From a checkpoint of a small transformer trained on Wikipedia.
Size: 23 layers, width 64, MLP 384 GELU, vocabulary 739.
Architecture: LayerNorm before each block, learned positions, biases, untied embeddings.
Training: a variant of SOAP for these matrices, 111M tokens, 3199 steps.
Each number is 500 + 50 x the weight over its row's rms, rounded and kept within 0 to 999. Layers, rows and columns count from 0. Numbers have three digits each. The size before them is the row's rms in percent of the matrix's.

# up: layer 2 MLP up, 384x64, rms 0.119, rows 8-107, columns 0-63
# down: layer 2 MLP down (transposed), 384x64, rms 0.118, rows 8-107, columns 0-63
up8 111:413474489514506488460524423474491485513478504525447500495546524421507501565514557555422535463483572497448408491535534458590402519484513540541431557527518448523467502542530415434467612552565363
down8 127:468507516542503556510466407435462488565533545530463473487557530421513417553535601531493509508468599543389439523532548448559416478473487504558467532513460452501445428505523487443550552560489370
up9 122:494560573421523570459431470597418544528524505569518538437480524557460424583466486495514506541631532501431557496550503505513425587480455502530519499441594504564517511548463483411481510499461438
down9 146:526569494409471515480435548612453607547498508576506512465512533583535471607544594510545477501598535496478566501537540507555453562432543496562507510441585502576512493584504540457503502500453489
up10 087:554383541530546512490476503410496442500464519499499483465536436442502633489506494431463520557511447467420491615499483431465508446587493525531547549468557570447431430524447488489531510496448604
down10 112:604506542521545561479451512604498532559542514456563479457616482483560578555508571513504506531481489517456595581523527574561507520503535518531549542511491503539601497488543568582555561515605526
up11 091:503592560415534585493510486559462597531572502512545535482498546548484502578423429445479461515499548517486492504605453464588489546483571594560454461453552516427514491467512466487371521476514466
down11 096:515554426350491520439507516544473542510502491454538516403486443508482503569475558441473483454404478436417501423559478404537468463489535472546428521552536517520537460410436467485433467445435492
up12 061:443444459401448486542543558432533511408471499554536469478550513469465512425572513500514606455476548524576436509462484543525478506527540473478503426466488506526606533515487476656476556566448569
down12 047:569538568575586546527484442521526485531521441431555461462520463462569545529437533486486432479420474538437536540503554558560555476508557472558549541451491440505582470470553578427578457422589490
up13 065:478495553450431406579583513527443467467507501522479583457489443454490520477552535485433568556546522489437582526495488496493550506511445568554407472449474548600497549500510438486430529467395392
down13 066:480494464434450467539565491460455419521482471439405514527434461506538495464552530488469489493533507398464535470399493457412600453449431482538492484516429516447379495466473468459451518456397420
up14 073:405409523419496471411464486361442507541523443519526463436406489553439481454531529445441530481480535543479424492378539525481476466526539455461556506477461434544476513460493467429543504447462445
down14 044:557604450540500535597515451592587493435461542412466532510521521447528475558448406513548503521495412431476578489573463478501525575449448547491412492524523552437482463514461536545422470540503527
up15 106:500522558501456576601530464415468439468461496496472585396514493407427437604460469523457396540528516540534616484450435502456492545530544556542531520449460462545428534538476476506470519528491514
down15 109:455494492541463580575500461441495396458504529525470634426483499388447481619468461524509456553504490502524588492419451512512518537502549509552559484489463471501411563565490522459502540570425486
up16 074:495507532412510484473600484506487457487504536518560560453446552520452474487547578502473574530485534519527507488448576631600504498491581513504495488427495515605534565443561511563421595431526450
down16 064:549489536461549464510398522492534494464514421387468398419571574440499475530498519470479492535379520498483448573484500524423559419449474548559524541466530475483483435422511595443503523453462500
up17 065:496489517411427484514505472507495500447534540510497536483519405433446425487449472496493577521525453592521525538613395529557441496563494584481439450420597517531516420524440530411437471512504525
down17 068:521501480461412477489442513526501546463548501518505496444527417470473386516459498504512580551532426559593585496585454535507470467524507591481444432433558538550529361492420507466461476522506570
up18 060:490486588507521490562499440462515459408554527492553604496571478531593510580483511491488497544515569494475489456541462535562468611517442609472429526533483521588510538559585438540517554535543573
down18 069:546568578563558547507482491536590470561548526513576579500521496568564552557544552556578522600498558533508573570525492519540540573446473539525495478533514549566551485597562471497510577555514555
up19 084:444511552511506480509524517459483448505465430426513410490475422469399488380519489521383464430472482517521486504496422451508492468496418531500462476482461430510459464427425493429489427366456452
down19 047:526422466414462511495447446515512549438505570507466609443504564484546499632437434438600528529499433433434517464430547527500495577504537461471516529480520552445510503484543490499486536621541538
up20 078:499483555414492523433611544493453507476503452514487513544454511503504593434581490475438560468467577520400495496484516423433428525537501457499460414417560483455466581427433452548466528448483574
down20 069:466517514460493521434568541490460493471504424505534436536436490464450530428524470483446515490414543478402518463494472447413473484453474454506377438471570492494460500391391454587537483454494599
up21 114:457518540466408494613549525544546493463435518517518569479506518501536478596593481513493434536517562604549484513536557579469468509625519547503550510531568455565497598520540561574447500512461486
down21 105:487555448482429450528502479508518460520431566497424500526458531533532523544498422478495356469533522489590504566495549529443447525551507540473608509488582432545458555550553546470458408507393454
up22 110:544553466505486489507459524611504539442547461453485613508561589486517502528424427481563483558500466477547490509553437500455480556434436568477430476564525567531550392497407474546455446550560532
down22 074:502488492517537531464514474446511442518421473590482376586476424469470445436531543480451513447561489501515591509446545512595545458540583402544537495423503425475473561526547496534517512565440425
up23 112:561516528408456503438540564457542560496548558425446478460628527516534475566461505484454559478482554482511436561546427580396503579492491510533493529460421573484497525529525491413414486549530540
down23 125:480458470545503508446493491524529414520533394508474436465386458490522516424460465468549478447534572470470499538423430505508503450502478357456520437493458459487532428474458441501516453577445374
up24 067:522511605482526505482485540538495611476479543520479406491484458564520489495536548496457515501559599571491473555622472508615433524521425605408501491512548485539518535509437465518458499524592447
down24 070:548479539526517503462480536489525653481458537518509376512465492571491473480566561523468472575548554514515443558569578495546475452467459533427492495546603555515568507477468476502543458607595509
up25 098:521433540558453507463517462435444542487455543491561494409418553576444513544549470518488606525532431492476474583447459585496514511579379517573496445429516517561521543431434492424502506493516527
down25 106:508482483535496537471496467454468558480491521550540460464463517621425448528508496492467556546576461500513462492406504519415492465545412372554475468464476529561622585523423483466574462584516490
up26 072:525569556523502532585470495502527482489544547484468533432549400374434481583381542465492454582539455537521558521505421491458516528521510500481519388460407498541483536585479488459489573529459480
down26 071:560435414521489472483558529591484551536545480537527447542471594583515514445521532507513489531515541537513519583535568574484603512468507517538521574555626519480533467502539564567523413550600518
up27 077:399510514422445505556586627579435532486465468514496529517461496471458554437545486495458533482553494545493516529525480511494489511588470581568465462517481521462341480459463481487399468414465518
down27 077:474570478504487499533585616505437540518479510530448534536425502495533532473518527492507509470594494556544530549484508491423599463606519543537505416551564536407401479573484534467411448436445493
up28 093:528434512407455511449492543511436580421560563523496550481462434504537552563471430546454510509496440518450430520625517521602512567448556503493492446446568569451456445519502490434414503559505479
down28 102:502453513402443568442446547465481564458494520514483537416495450469583551603461453504483502510486401491483449522561488504539472549478550539538521439448528587492470435494490459421344545565502504
up29 092:520491453386462463517485455534440472446507481542470484514646546509553469468446444497456493510429477428450526443469492433496535578455412566449436563516470592507444442472514505498423399471520467
down29 079:576475528495498564519501517447498475544516490520516483487479493472453450529520492505513390512530428539481479448452559627458541538555471379511604442507438385477531538557496382517586564468476493
up30 095:538439457399431462535541519491449508485616483484580584485491493475483463456494429491468568581486494509578422443533472566527473460570509597511515454480507472555603401473507491500425495429521549
down30 098:530442503430460483503487524505412531478568470511607575474529479457527409452443446461493544579511454498596444442511474532530418431563477588518544502464534502515589391491499506447454503430517578
up31 067:542480603552526552524512500475449585507514465451534575509576509460547633504504505531456522582515462469466496626475459488484533480605481553531548515445554501533442459472439518401559473476503594
down31 075:619434535476528505408470487577513511545557502477530471435590481495551544563536519454504508533472488526454583574515584556572461444525572472495551545528483529503634475472544577566522529505585500
up32 091:480444599446493486590474556456390533487484450461533445458445485436388527445468467495388502521498452485510485521501473536604388519463472505495490467449518469561421444478539441503579484434484467
down32 075:530504500428505467588509573470476522556514455472511513541441506393632512587459472449480455497395499455498414381478486540520433424438529486538524483554520512482482537537603482521485553425511513
up33 088:567479511454509531559489486491483469544500503456487520400530511443479532567511622536528487530590526492431550511449568514487500557567461508524386532443497529584503506494413594437507499559508644
down33 075:476528513454475476553497507419497446493501457439453485376547490493439452513442552520566479458618507522516592444439501503526482561444401454472379505491501527514485491468417535498556459550481620
up34 094:611506542349548525613529521545477565462537570524461563559517481436478548520461417502508515554503474455526482456512488531505417496461475519497478467487418517533516443513485526541444446495643556
down34 087:561512447457556559560555553460482566508528487546471466517519443393598565515500427472541506502459504475565476407587438479570520466497439531520538436513508540563516495477498552576478518490635587
up35 069:513413486384458460512416456517480550448515562579471579460532513524516448549477486503499496537621521512475486494505538514493412610551542448473544525412500534573526552606479460493472527607506510
down35 081:498431502417430482553386508488493553450500542599515516461518514584493378565490511427503485519580522502483506481458542497511393580546488450494481487399479501582533535586483470455468500594496530
up36 116:528476531470556496499534461500460528469547426557469561544582502538528443520445401603458448497549608472441497417559508478519447595484459464490532566459466430535426590535557454532485568542549492
down36 143:503510500485522531509562444501446549432500466499510609539556533564489379537485411589479416523525604478420465418555498444513443564506452481472508532436507430523440600511514480458460531561517477
up37 123:479430476500445492468499503310527512480489509539521465505507510492602477511547565460556633508465508498495428574379531558523543462574533529496575499542468490492501502492592519488514544538537565
down37 102:513598485517547545524467525643484437559506500466524521461483460524425522497450457526463378512530490533508557438616519475459466527386478453481436456512490473532529526493385443551522496458450432
up38 115:541526436544445482560493556537505500514552501525524492499634446416505476440490549473529501450536462493496529397486429566477526409514518537604420506447412465505530414542489563551429430424511514
down38 093:483521582509551527447489400474456490435508514441522496468382530564458510520491459468504494517477536467509406604474606472453520578506484454391510458526551543485496565431498467417593523565453535
up39 082:517470491511441468513479582403489479493572451578617517479652482491488410512459564520480549476496516452494464496440465528457405514566471463514607418479469457551488508462471433520445533531457536
down39 078:443473391452466469543487570510547532514520443565560474501512491494465418486441608452410503424526464431469603534459500480446481497471455381504431455507449394495460525502451547499512451559461484
up40 115:499508563477502421491500508531443425542453521555498457458497465505513522431483468453496572579428506569529493458428448488531506509540420643525487493416529491506517406444427443653531479462510494
down40 122:576580529549465547507469472544496417612478570550469412512476526506474475479518455495431530535438580513557552425411488464493547584489494570493540438395498515480575427442527521528578464538470505
up41 080:571479589529498451591504440465544469573497525466522485507431520525455507451462569471477555545518522517519555481431471534577510556561456549560428568525421533539580447568535553463502432420591421
down41 068:431458399434465475421478505512457509412525492439467506486529471453478481528513380480512486469484454460495496554532510535414518422447502483400534406453579439482444478411411492494509553538446588
up42 110:463432545425515476497464431373491532536542465518534568483480537588469439463496538471486539565554588574565455496367557563495493523554566483503548552485454461608530493513550514455573510520511493
down42 080:544606472581505567549545547619568478479486566463499446514490493451530564559511436547516508480448426447463584533614464495490537520419473533505464446547533557431472501500465534568398491517487545
up43 087:451480496397455584575579502423509488468482508506434485509466537398496480526481548448485543533477470463453426464452508546537524563526518595568429480484511512495391481460431535444397477444525600
down43 093:501471408403474581547526495435478568490505519479470478456491502467550479620526534477486538567556501430503536522415523530555518534507557545487421516500556527570485374561466499452426439465498614
up44 096:473476473416437507433509528614460500545554482490538598410457516478519544502535536423567566532487528573531538520524503588485463429612539528482416482509538585510620511485453528511442525464511525
down44 100:494513550473494535470494552626488506533570492511540540475523451510558512540561569499534536548577526608547578520539564587458520505573536508521401542543561565507635477489468562551485547517534552
up45 093:522452490443426462490549590549440596479555479594507477516396526515490597474594438491432571519473460561392497544505529516505463492553520540480561440531533472486386530507471424495486529441506491
down45 109:445487492490458440525522643498488559478555473570495472562377524499489577484546432482460551465481485514461521525507456508446487408548514514472597460561556550447384535550460436412515506443498514
up46 061:517500465503469543572474581519549520422504550535525650488633537511521492538479462545586456554562538456473531472518536486403494567554480488511492484509500529499525515591489474590474543610510580
down46 054:574550554559558534496541475549507501553577514505545416589485482572501501551536547518467532567525513538553511584552547540587541460449582528555553527517566481518594572493558582538590507503580492
up47 058:487506553499469577517506505537425557507490478414595385440538538482468499530479539544489484507439419437427538594482500471592506530456516592489576440420580476574486566476413488448515524477477495
down47 064:469455427515584441460470523476465451442447460471426456513429425414461437358480482471490421498479472431508450440540463456491456415452447454469501535519472457438454478501535460603499479486516418
up48 059:545517565449462498615542480488459567581507453494494507566405527549441414460502448512460509515532558503474581520431520509523429520506516541542499470436519387580471489426430585513501440413482443
down48 057:448496495494525549451456466586556444469491561444560538399575502507518601578540567531535571495505458562468503562587488522546595578473495511507480523513534565457532491565548495479525555620569505
up49 090:520445568512463488557486566444441518543458529549582486430449526518475509575550459532474535467440469458467493478495452570546489510551465620530563432558445449546451528550519496446426556379540410
down49 102:565489537595478540568477480467501483559531568548518540471475558552555492578533493509523484561489488479485486501499466507541478484541459598534589541557479521544470525603558520387471545399561358
up50 103:533484514482493432582596517538496495561540550560528504491538500502380559376528424520410528466475453473445537497523430518579514480527492580568545499472460500499438464543514501521427530380534425
down50 112:550483455496527379584577522510530470557517559571496539509528507507429546429531475483461548506487470491446590468477454486544560445538498572567563570487488571490436507572571510537455530406530385
up51 120:529452474464499426535561447532558581562577504547475569464488480519488557489462414496489431550528491441485509501526530477510478502494509416457397578515577441570404482466466558542411527549577598
down51 130:492448416428507468442575424411444520548457429493436407557444474469442520456449452443499494510547460514595539443521509536406550463509515478535435506518493438524469384514441511423457535462521541
up52 076:512423401392466440542447535553446486510480579602538499486530528523499520478498464435550493473494513430402550458376525434407491517520501395465493477538498531501500535579468459568514510554443510
down52 059:538575581601513539463498461434559498529537462373483529529457468485500525531528537547510478529565498595583416571578491525559562536510532622555523500479518485496507468465531565464506499406567535
up53 115:548463501364553506480499460501495501520474541534487520454599506463503548629479570514510514509519503534543502489540464593541507601476467620533460525498515604553520599535504528462482528496570397
down53 131:577585572450505526499528505456562492518493511487473445469541526548512412595567536539468453471480593506547480445562479532499553607456494529501420481497489610483552569574477493568534461429541401
up54 096:567473494500520499440525494514419481485573462484562476404556512525482510529495494540524583500430500534481591569511479526620538536519493633516507515523499492586623437444559532537477545529602538
down54 092:553549562510608515547450503450571488488501479470492329559477501462497546464467554500562476414511543483555574557528549474475591532574585561531495450492509475530510455520579525511569456489506575
up55 089:535424549460489488579550477448464550504444582561525493502467559494496424598564512520532513396486532423427476496414551533446456574501502511492560527481503467510365594557482513569449549511469509
down55 092:534405498511529487519497532470521501509454577580498482514474551471526466611596481544540495435449529364469476477415543511504470556494559542471624519487524487527377586577470495516525536485463534
up56 098:473522490474486437479617547421500423484546471516591587439496448442543595502559424508490447541486460525587598548469439539484496566586445479584486548472501469476531573463444509539452535500501516
down56 100:508556382503517451526517494511475465544542448554529488488423448420479520461564464532499385487542421455556573484426447563472433585535478422567469541483400474397472497474497535517501472506453555
up57 097:524359552392515500455513544460436501508487564495485418522462477519468623429509536466407517494510498518450480559550506426602455534466505452462523529469478475481445557485411424505504482583483439
down57 103:573432575469512589453544503451515565461493534516506377493492571563530526496508552584416485462559515495490492495494546425604526565416580456480539487509488543523461563504461479581516455585575481
up58 087:451435533468495487535596430516503482459446517442446629524462483391446520466510414437452463518477480441372469443420441475551479546549456502519457448547429460474462491556521485560471531463533527
down58 092:494531538507576570498640456502571526522437526448451592613465504431549578458520444490480492543512493444467524492444416528535549544519515493527549484593495545424497516611561533539463515471471540
up59 080:412555550506482499547557506442455481491444472450495428460431483507392493477493500513442475447501484523470626524417484466510509571479439475508458421466408393551449583460478445508542525427437448
down59 052:612412538477543535442426445502463498507525534527515549454585510455542512547498490403449501518454457455429483511519461450553483466413570453478575585496570595480572393506504515436519490541549476
up60 106:570581549521468513499483468604477576440526644519444537517452515541515523498420488494421441459606444604469484456533459465503475505573496486549490442484422538501515472562479481510392473476498460
down60 105:530515381424539557452480533596514510517506538544476531581442463458422506416440529497519472441518508424504518493501519515596391495504525451507522572418516479565512547537547580430549412439494479
up61 098:508465611515387511573459504568447507514437426502535494483477495491485431540564508506477590474567439490432459533467508486494506508586462428525483472462517429526503489664599548492431509507479545
down61 109:521521570504416587512430497575522584504502513498564485563471531547439449585577506470502550471545363461500480569486549572582537511519480454563473510476499471530551497579560581453495503567469570
up62 088:483568555542512497566393476607459556509487473491517515541495549555465411533466550536565524486593543483533600532487486451487458613543403518535454484514526484583434454551416519484545435519530478
down62 069:511457433406431488454607518440495431482489464437444468469436462423517617450496434431434475523437432485503467483526451529483516417425602448482550507480492490447546516450547488488445510443433507
up63 079:564437539586495475482550453549509439410477534537487500520515536517590517556532452525559466559512437455369584484543436467574476492517478494518520507500383487501488551426477430605467586499535487
down63 071:578493481599503436502495431459610460446483523468570541579493553478498581445552506518583482545585523492523544500492471455481525465505452537492524417545373532486575526498427482526498455559393465
up64 097:497497562450481541457546537533446482443502569530509581460537452487493519590428458536420435506539458506465513421558500450521436513446600445520447494384424523516460557560515487433379515554465514
down64 104:532540513458500619453515528540495495501508542513535560466542488548510521579418508557448416494498465520447506531551489471543464521448591413497488478367433459559479580536513502402381524523430477
up65 080:500499450459515417519478450481458544481508522477388512523495503514407413520398436505448451509444486494522463511565497559464450518503396585444521537522509366530464494429401424489472522425520470
down65 068:459532481528533555398564475476488497500456486415491464541497519536602510507513444534485580450383512519492455441468540389556504465482506498525510523447493504590455464400362531566516435485552468
up66 130:562561467422552497445527530460421544380465512510537497501476467438534500555514538486518520558508477575503466514525527528398517524494434448507471598490615580560486484484410396542451512562473568
down66 125:528575478407498446443487581507420524503514515445523398573453425475492511401492539492504554494503443513525467539537544509527516611391532450526512560505491507476449434447503408529571402458453492
up67 086:573419585538611522573457504548511485564519484427507523549572427444507628472452541472497468544535548506471487562561511434521500542597521495532502571502515492458465466575474477561558502487518606
down67 087:521423482482502493394441455472446496490512477444541418378597446450518533495479511428456525535446358481410577563431498517527515459449472455482486516443474460536527451403506512520511524511554510
up68 103:521515597495542495571427559432509507483526483498574517479584509524565582521411556495499547504420542475438483440447509504467460537488576423508580401495443472502461580500476509598444568440548548
down68 101:478554510502520548575415567499574490492558523512626500485482553500503606474482487502444569534430369473491479429452502520465473545410569504483555407536422521507459534482466509475491534415561529
up69 100:532457551484464511509621429498577557450499523500453436540516494450537463540424554489484483455497502426520449541581512483538423540543490488494470540461532526429481516480517580581412465528461674
down69 128:506469521486480462520567446486541559420472538516483346538522495464469412529411501431500435497522484420517502586512473545514443518468436511487449520498491534442447522484535563569486459518492676
up70 082:585489578538554510513469448559530490528531508484508568475637484478583586530492594442463491615544563463478502576577529497513520504560526551542541613473577508536456468543490542499522501507520572
down70 106:516413461454478495412415471492445485476477448418513399412524427415482507486459475430468455488426397466388552497439490537505465458483492439478469490436449422464547423433483482529511475479512496
up71 097:571511455561488504449448414569563499541516586561448489411497498527584497626426520431580504587439482441467543535574533493498458511491496473461457481492508551503540528607464503550471541580521467
down71 078:523485468474541493538578592454470456475492438489493543622535550458476532346534511591517450445599558492567489444435497501470558536543522489518564506501480421475440499498510507454494460458408569
up72 081:499448474443420429549559514555480582447498535505520531586518504467477459488551437468444519429467614482469410484547489464515354504476508508453507429485521459504504496507493514603367457525468540
down72 096:533498457442507444565570579576538621530480558552509546628559536505479521461540481501477530477480606473531459518561526481547408506485572492503569487515550500486549494591540560540467444541495593
up73 143:487492456445514495443590475506509402532578377508536615471582552524542439447499505518487531584480592492527351405468528551481501482516497457490495546519488489568568486480529499532460521470552500
down73 126:523548541606490540546452574528572572514465619528486396571457526501507556577539554503551520437511470535535665574523526522539570572500511522531536473517470530477499545515526549505553518532476504
up74 088:433450541450545460442466467472469522486456487418449409540468488453478523509536475470486504533422475566498395492549534533525435461570563527456436531378469422462353482511545482520484558509571484
down74 093:441497458438544466438429457497465626494497463410466407569469512524451502496486517509483486519484423587519407496591547534511439456508556486504411506427515423475411423508527508522489503534599516
up75 082:506490403500449432525546489631456486498528494533477532549599533496627450520429530491574504468461510417399480437511510474481461488491488451484442549609452543430491459511520507575413483527527507
down75 052:516505528505513577424415496384578525483513524488521473480438540520397523570499502487492457551587505556582516543435509582527533560533511542518596463402509447550495586504486507446572538456491580
up76 097:592512451443411435508562546495582517434516489426519493413560553492529483578468604561522514493431540533533436509493578438506473492517560549475451538469505524518494481510475370442440489599464495
down76 100:434550505529593507500460473480478487523530512517505531556401556499446537443478441458500498553603506567524509594555556531508608598429457562528501459543449469438598506437485516505601470486500568
up77 090:414475472508440448525485465494485469515442526423527557389510533438495595513556594430519544477526561520503516482417576556494476440574615512513509488427424417482447539439489528482439562534501478
down77 078:427573500558484464591420556542494545446473507412542480415483546518497563543518593428537515482583464500522508492518585554469474565518557462516445469471467437484462514462498486613522474638525487
up78 149:476530558575482573483459445495529504461406483478419489452499498485575481632478542520423499534527424378415526488506524496530563544501529508555480521445504534477449528470588550399420489565509455
down78 108:533448416405529364546538583528488484539546554524565481486507460474450507420477485468564528522530553598554497463505544480462498449532525524477490519573514473501569502496422498618615515443526554
up79 093:472501599485482504523489486405524461443430552436502570433400496513503549617525481478464522485504508489513462581423462486448464542561458565506529426474471445538539638545513505503428547534415520
down79 118:467502594566449498509480495396511515455427550467524510476405522503533557603468520468499511502478479471485401556415449469447478551536454550509581418552441466546506631516528499493474578512440555
up80 080:529517455499525517549545610513518518496531507497508493527587445481589576462564528592478550495482567554522523515584560559424523479619536538554488507510543412552510569441494501582488554516525615
down80 070:464532451440449511527511428481500518488467523436490383509422430491399470422454475467440481458488452488496503500423611514401521488443503441478458413494467429510520471440439529508519413521392473
up81 062:449451544517525442509520491377426490501533427468525514419564486494475470452526458538505464500437501451459475474427524521528546517504480546534601513517521326557432489421559492479538590426548484
down81 061:544520497485512547439460539585482551455557522513511490589455571555503457504580577496562546528595481535557519539533521491506509495505587489464354497529542573558624459524436519545567447532525521
up82 107:455419493474563401472468536481450413534542522493447594452603525550557502574437595508562476475437531547510446524462535506633459508564543487506483541499492488468447505482561417552478500526527570
down82 125:455498478427584392392475494534436416519525523515472572496503429572498456531472564474487504458452556530526425560425497475528489518520566455458424488526456490452481503399525355442510467488488501
up83 085:563480548448514559513483435490454589473496488508447522493551526577459444471431395555469402508534434491438446465479462557528420546490518492484484502335434419549465516525487555572454524498520474
down83 068:502480459517605469544509465467572551560462487435448527549483464462478511402435496550530406454566390546509473543452591485516424484410515480450447511504429391491457516536486558566518456469496452
up84 097:475439587460504469600552461502467499497486503524502602440464628472483475506529505438484540541536568521573472496410499529509448609591507471515461549543423540605502529605507478544538470488526491
down84 103:493435560471497472573526419462455509482488472476489597471477583456517453472520482385508540532509552466562388482361510505496450524570486481490522533531415578527462540603526493463561429484510450
up85 038:557510597447510464571587542549507577507539534532560550536490501500377591470460510433513495530511467563543610558458431495566486523549490583520502463469431582534521464538485555535447439471546536
down85 045:428498404548454468554416467500493468499487484435440387437504478519420430445476530483488495541453451460517452579485582523522580458388470495510518405470509410446501416445486496421531479484493483
up86 175:533377505504526424498469485547537459522586523431510615409392531530510539551500530465486521454451383485467516515501516560489522535471538562446490461569564529531447496460468446521440488574504398
down86 161:486418525535535474547565536622499471535519503491502616514449468545516526504495555491471485446476420487524532398555532549452610458521517519493463492557564479522416550439419406537529486589513430
up87 138:525443470456518528485432514564497529527489583569493506497487545535549541602489521442581512514556520483447556518496572450450502543490534411461492506518559593477501578613509466583545567643475507
down87 094:549563527527503464533595493450496485532517441415497504556523482473518528413497514563449494518489490531610455546501428520546539453528509602545555542512486439529474447437530565434468430341510577
up88 092:615434539504547515554429493523440513570529521400526484499489472472476671504470473495474483574475421480406563571539467491512545506567486580525501507483542503463507456482440539440518464412555526
down88 079:575452509485537497413481481535500466494488513537552477386632425477590541488492524441463548551462411523434551621468566551551484474530530449484518534475507475531557441453547510533544546529585544
up89 080:508458474499490456593587529488483519523505546597451549546528589559563484550542552572519608476579563586507542533461482508535464588582461634513462563545506494509522534547508532504452538531529506
down89 057:518466428494531459536619413432497464526502494544479536585556560551557446452578538572539556499521501495465397489450438450505502473514462520476457614590523543447431517490484555414516471474545448
up90 100:502533532491489479527678439579473572463556523503420575549492495419524453465479464483424571528453565584555472524542491499567405533498500548470417562515529515504418474443511506537483486485550515
down90 110:526570537531534462516680426527501553479515464473450569584479490406545443448472438468440555584500557527570477537515430523482471514522550528427467582488550557482436475504538552497511461504497549
up91 077:525505576534515604419444488483519533515502574549442428457505436475537556615469555498444480540459412470383527489554548501551556502453598459534545474445528562478459547521543490445505572559499484
down91 064:527531435462485369624543518503460476484466469457504585571471556502497440410494486503565480483582593497557427440475468433445475513554451529478453506549495459431500481533440517547487397442468521
up92 094:537587521533504524483476452602417502495492493497531529440540549530461553579464454470533499616501423492452665575532518475519516509501474545497474445515526554569551412482470554429498498474560422
down92 085:557520522478518464517526566512578470517494515567423466590512490467486530424542576574511529461524606504591441500518497531515505485583572476511534485469472498503493585585508426580533562557401608
up93 114:578464599522528536573449484567467509488450481455441502533527403476487524483468557479437458534628513464437559604547487487487455499587532534519486573391546481493470438512457530486541447485449585
down93 113:534414470457502489394477456500461495464522411462549398388551469461493527474482514420515517524392425472421539532420500526572502413503487425451518475498430460493563466423515518531511540460562503
up94 073:504468508462431432593541507501484528474480515436543548600517648425456476474462525520600470451494442458456486465462442507479440584566468473560496522573423530408494515555458498540462437504535540
down94 096:561519552548554570536484473559492576528594474563531544498481556547488514544599520532584532625530525498532535585514580559534566482478456515497561538524555462538576514535504596534525560584516526
up95 096:503538453442445544476527546423577454464486523545494522471596422403575483521530536479514512519498566501495475441501520548457520406565592477562540449430482485463587568517550509555421550555442588
down95 069:477466509564546479494461491548426497489539446400535417487423518496446525449470485501501473468453427494523449514461461398528464530387455461397479489573466495470413452425429476515590426469539436
up96 092:527522520411458584411498477595479511480453551508540480427492451466532578598451606468506495527569468497443568479564496498486467465503530529478472510372549537529583458524471518450419530537410525
down96 085:510529412422417573464448485549520502508423530458542452449440446485459566479496581455458505461530369474496549483544502482481493528404502452544401451414517495496580426429417509508470479539481485
up97 122:497542567568553505615486519558553516532472482462480462611489487538457509408524550494522480481584586528563544565554470438504455602544402509500449489522512476514498484517430509608561418476514544
down97 092:495427460420444480418496433468438450468504517513456562392496484450531483594478433482471493494438456460439477476427483514464491402484561507488560552444517504465461537493540473350431545517456428
up98 094:450512445560435521487540488440545483542564444560495555464555533424560466573451599480570541403490577520431559457539541498496472453573500531551551522502496456475480605529525428577452588535493483
down98 079:542602543591437449535511437513452486536535541449542421416543515506494505540517407460419612499508423506486522514485482407457580435466497501457507440578500420411495471435480493528471557499490544
up99 115:457538565466557469578510435512374472512508457519529454504429524482510504484478568477582516593517513474415543539513526501488456566558380519534364545524482422534462494522498508530533411421524463
down99 134:481553576485571475501503447497455502528532474579510475562430573534559493498488566470621494633555555537546483528566582546461476558520496521553476568544540449558517520573565521481608506440511498
up100 045:555461523439511532523525443438485547518538560536482468493530418418397487482480514498439527577553489555499541530444502605577529481490594492474513542372458506590531457530516605426567510539508514
down100 041:477555539601494508538455483591488460475534501401486566480476552536511524559470464473586445480499505480480441513606498467440529514455433510501486432619541527391440544483434444599422519527491500
up101 093:567462605475526488641516424546540475527469581523491638504552533518472517491439498491509513536618525513461603480484508486575490594529536495532475487487429525594490532580502547507477499491535494
down101 088:543491485451498475595465433517501456527422566496470574465483518511482468423467496398461458460561453475448557390390513413534551550451483459495431460475419476557468482551466503458478442445474412
up102 051:516529598484519559536534493489466582517518456463522528487543445473406540397448484512443483476478472562533534552517465546604536535493517581540495464476486461574533390447412584444492473403569456
down102 037:404536480558534490498465467533516457488463528504460517498440527541509468532551591479528477510567488384516526489419560434491467506561509424386435512540559562426432555499557478436558448584416455
up103 143:476526572453450511487575423507473519436492521476493564563475394556488568520429518434429620511562451516521551522404515470557514566454500522482568515466463563451578470458463486482440441467403515
down103 123:447493492493598516507489414516484545574545559538452510568497442552441518430503522393529551414555406613535530460523505488529533437459532525531543504550531518482532557444516519580511476474394413
up104 093:502500528421453507530520487506464521486482451404536516462472548502445491459525589526527554563565572533454484464543487597471484542497629545422443428447546482544606475477391546529416510518496436
down104 088:475449440464518482442450485423502437482425409412507408526474476498403477349569553569586518528530506502475514536493540516442548473475496412433489538473538419493549518514444522528521513575505469
up105 081:454355575411588449544446519557397553543540498570485521503464460474465550475493524452440507579496504458415439512484521487567455469488517399490550496496469489532461480576469441494581519437467473
down105 079:547427458504550521328435442473465474531531509438557377405564531495478551538536430469503500442452385502424578555476500526521455528521515504506532545435475481477510473467492536506547497525563485
up106 156:553439580520543525521454465497445483488481516467455493495595395398454550458383504462439451543545465483418578590506448477506460506550490505549489547377481454526470429493443516480563479498489564
down106 195:567432546489521536437494435551486535508537548492512463402555457488503602562485535458522540554467436512384574599486554538603531513486594483490548533476496524534558492466568542528534565578552517
up107 062:462471601478492457535586502410451500464466465506461501500437510503466513469531442534411528437509519484433503509447450453480450609543407538498500509480455434484342592489483438508446533418470494
down107 103:471473563518473449567624532380464484517474469524507533567433531538482515458565489533503533476519608501493463507429447456453515522598460596539560517500506527515400622502516482502496530421444526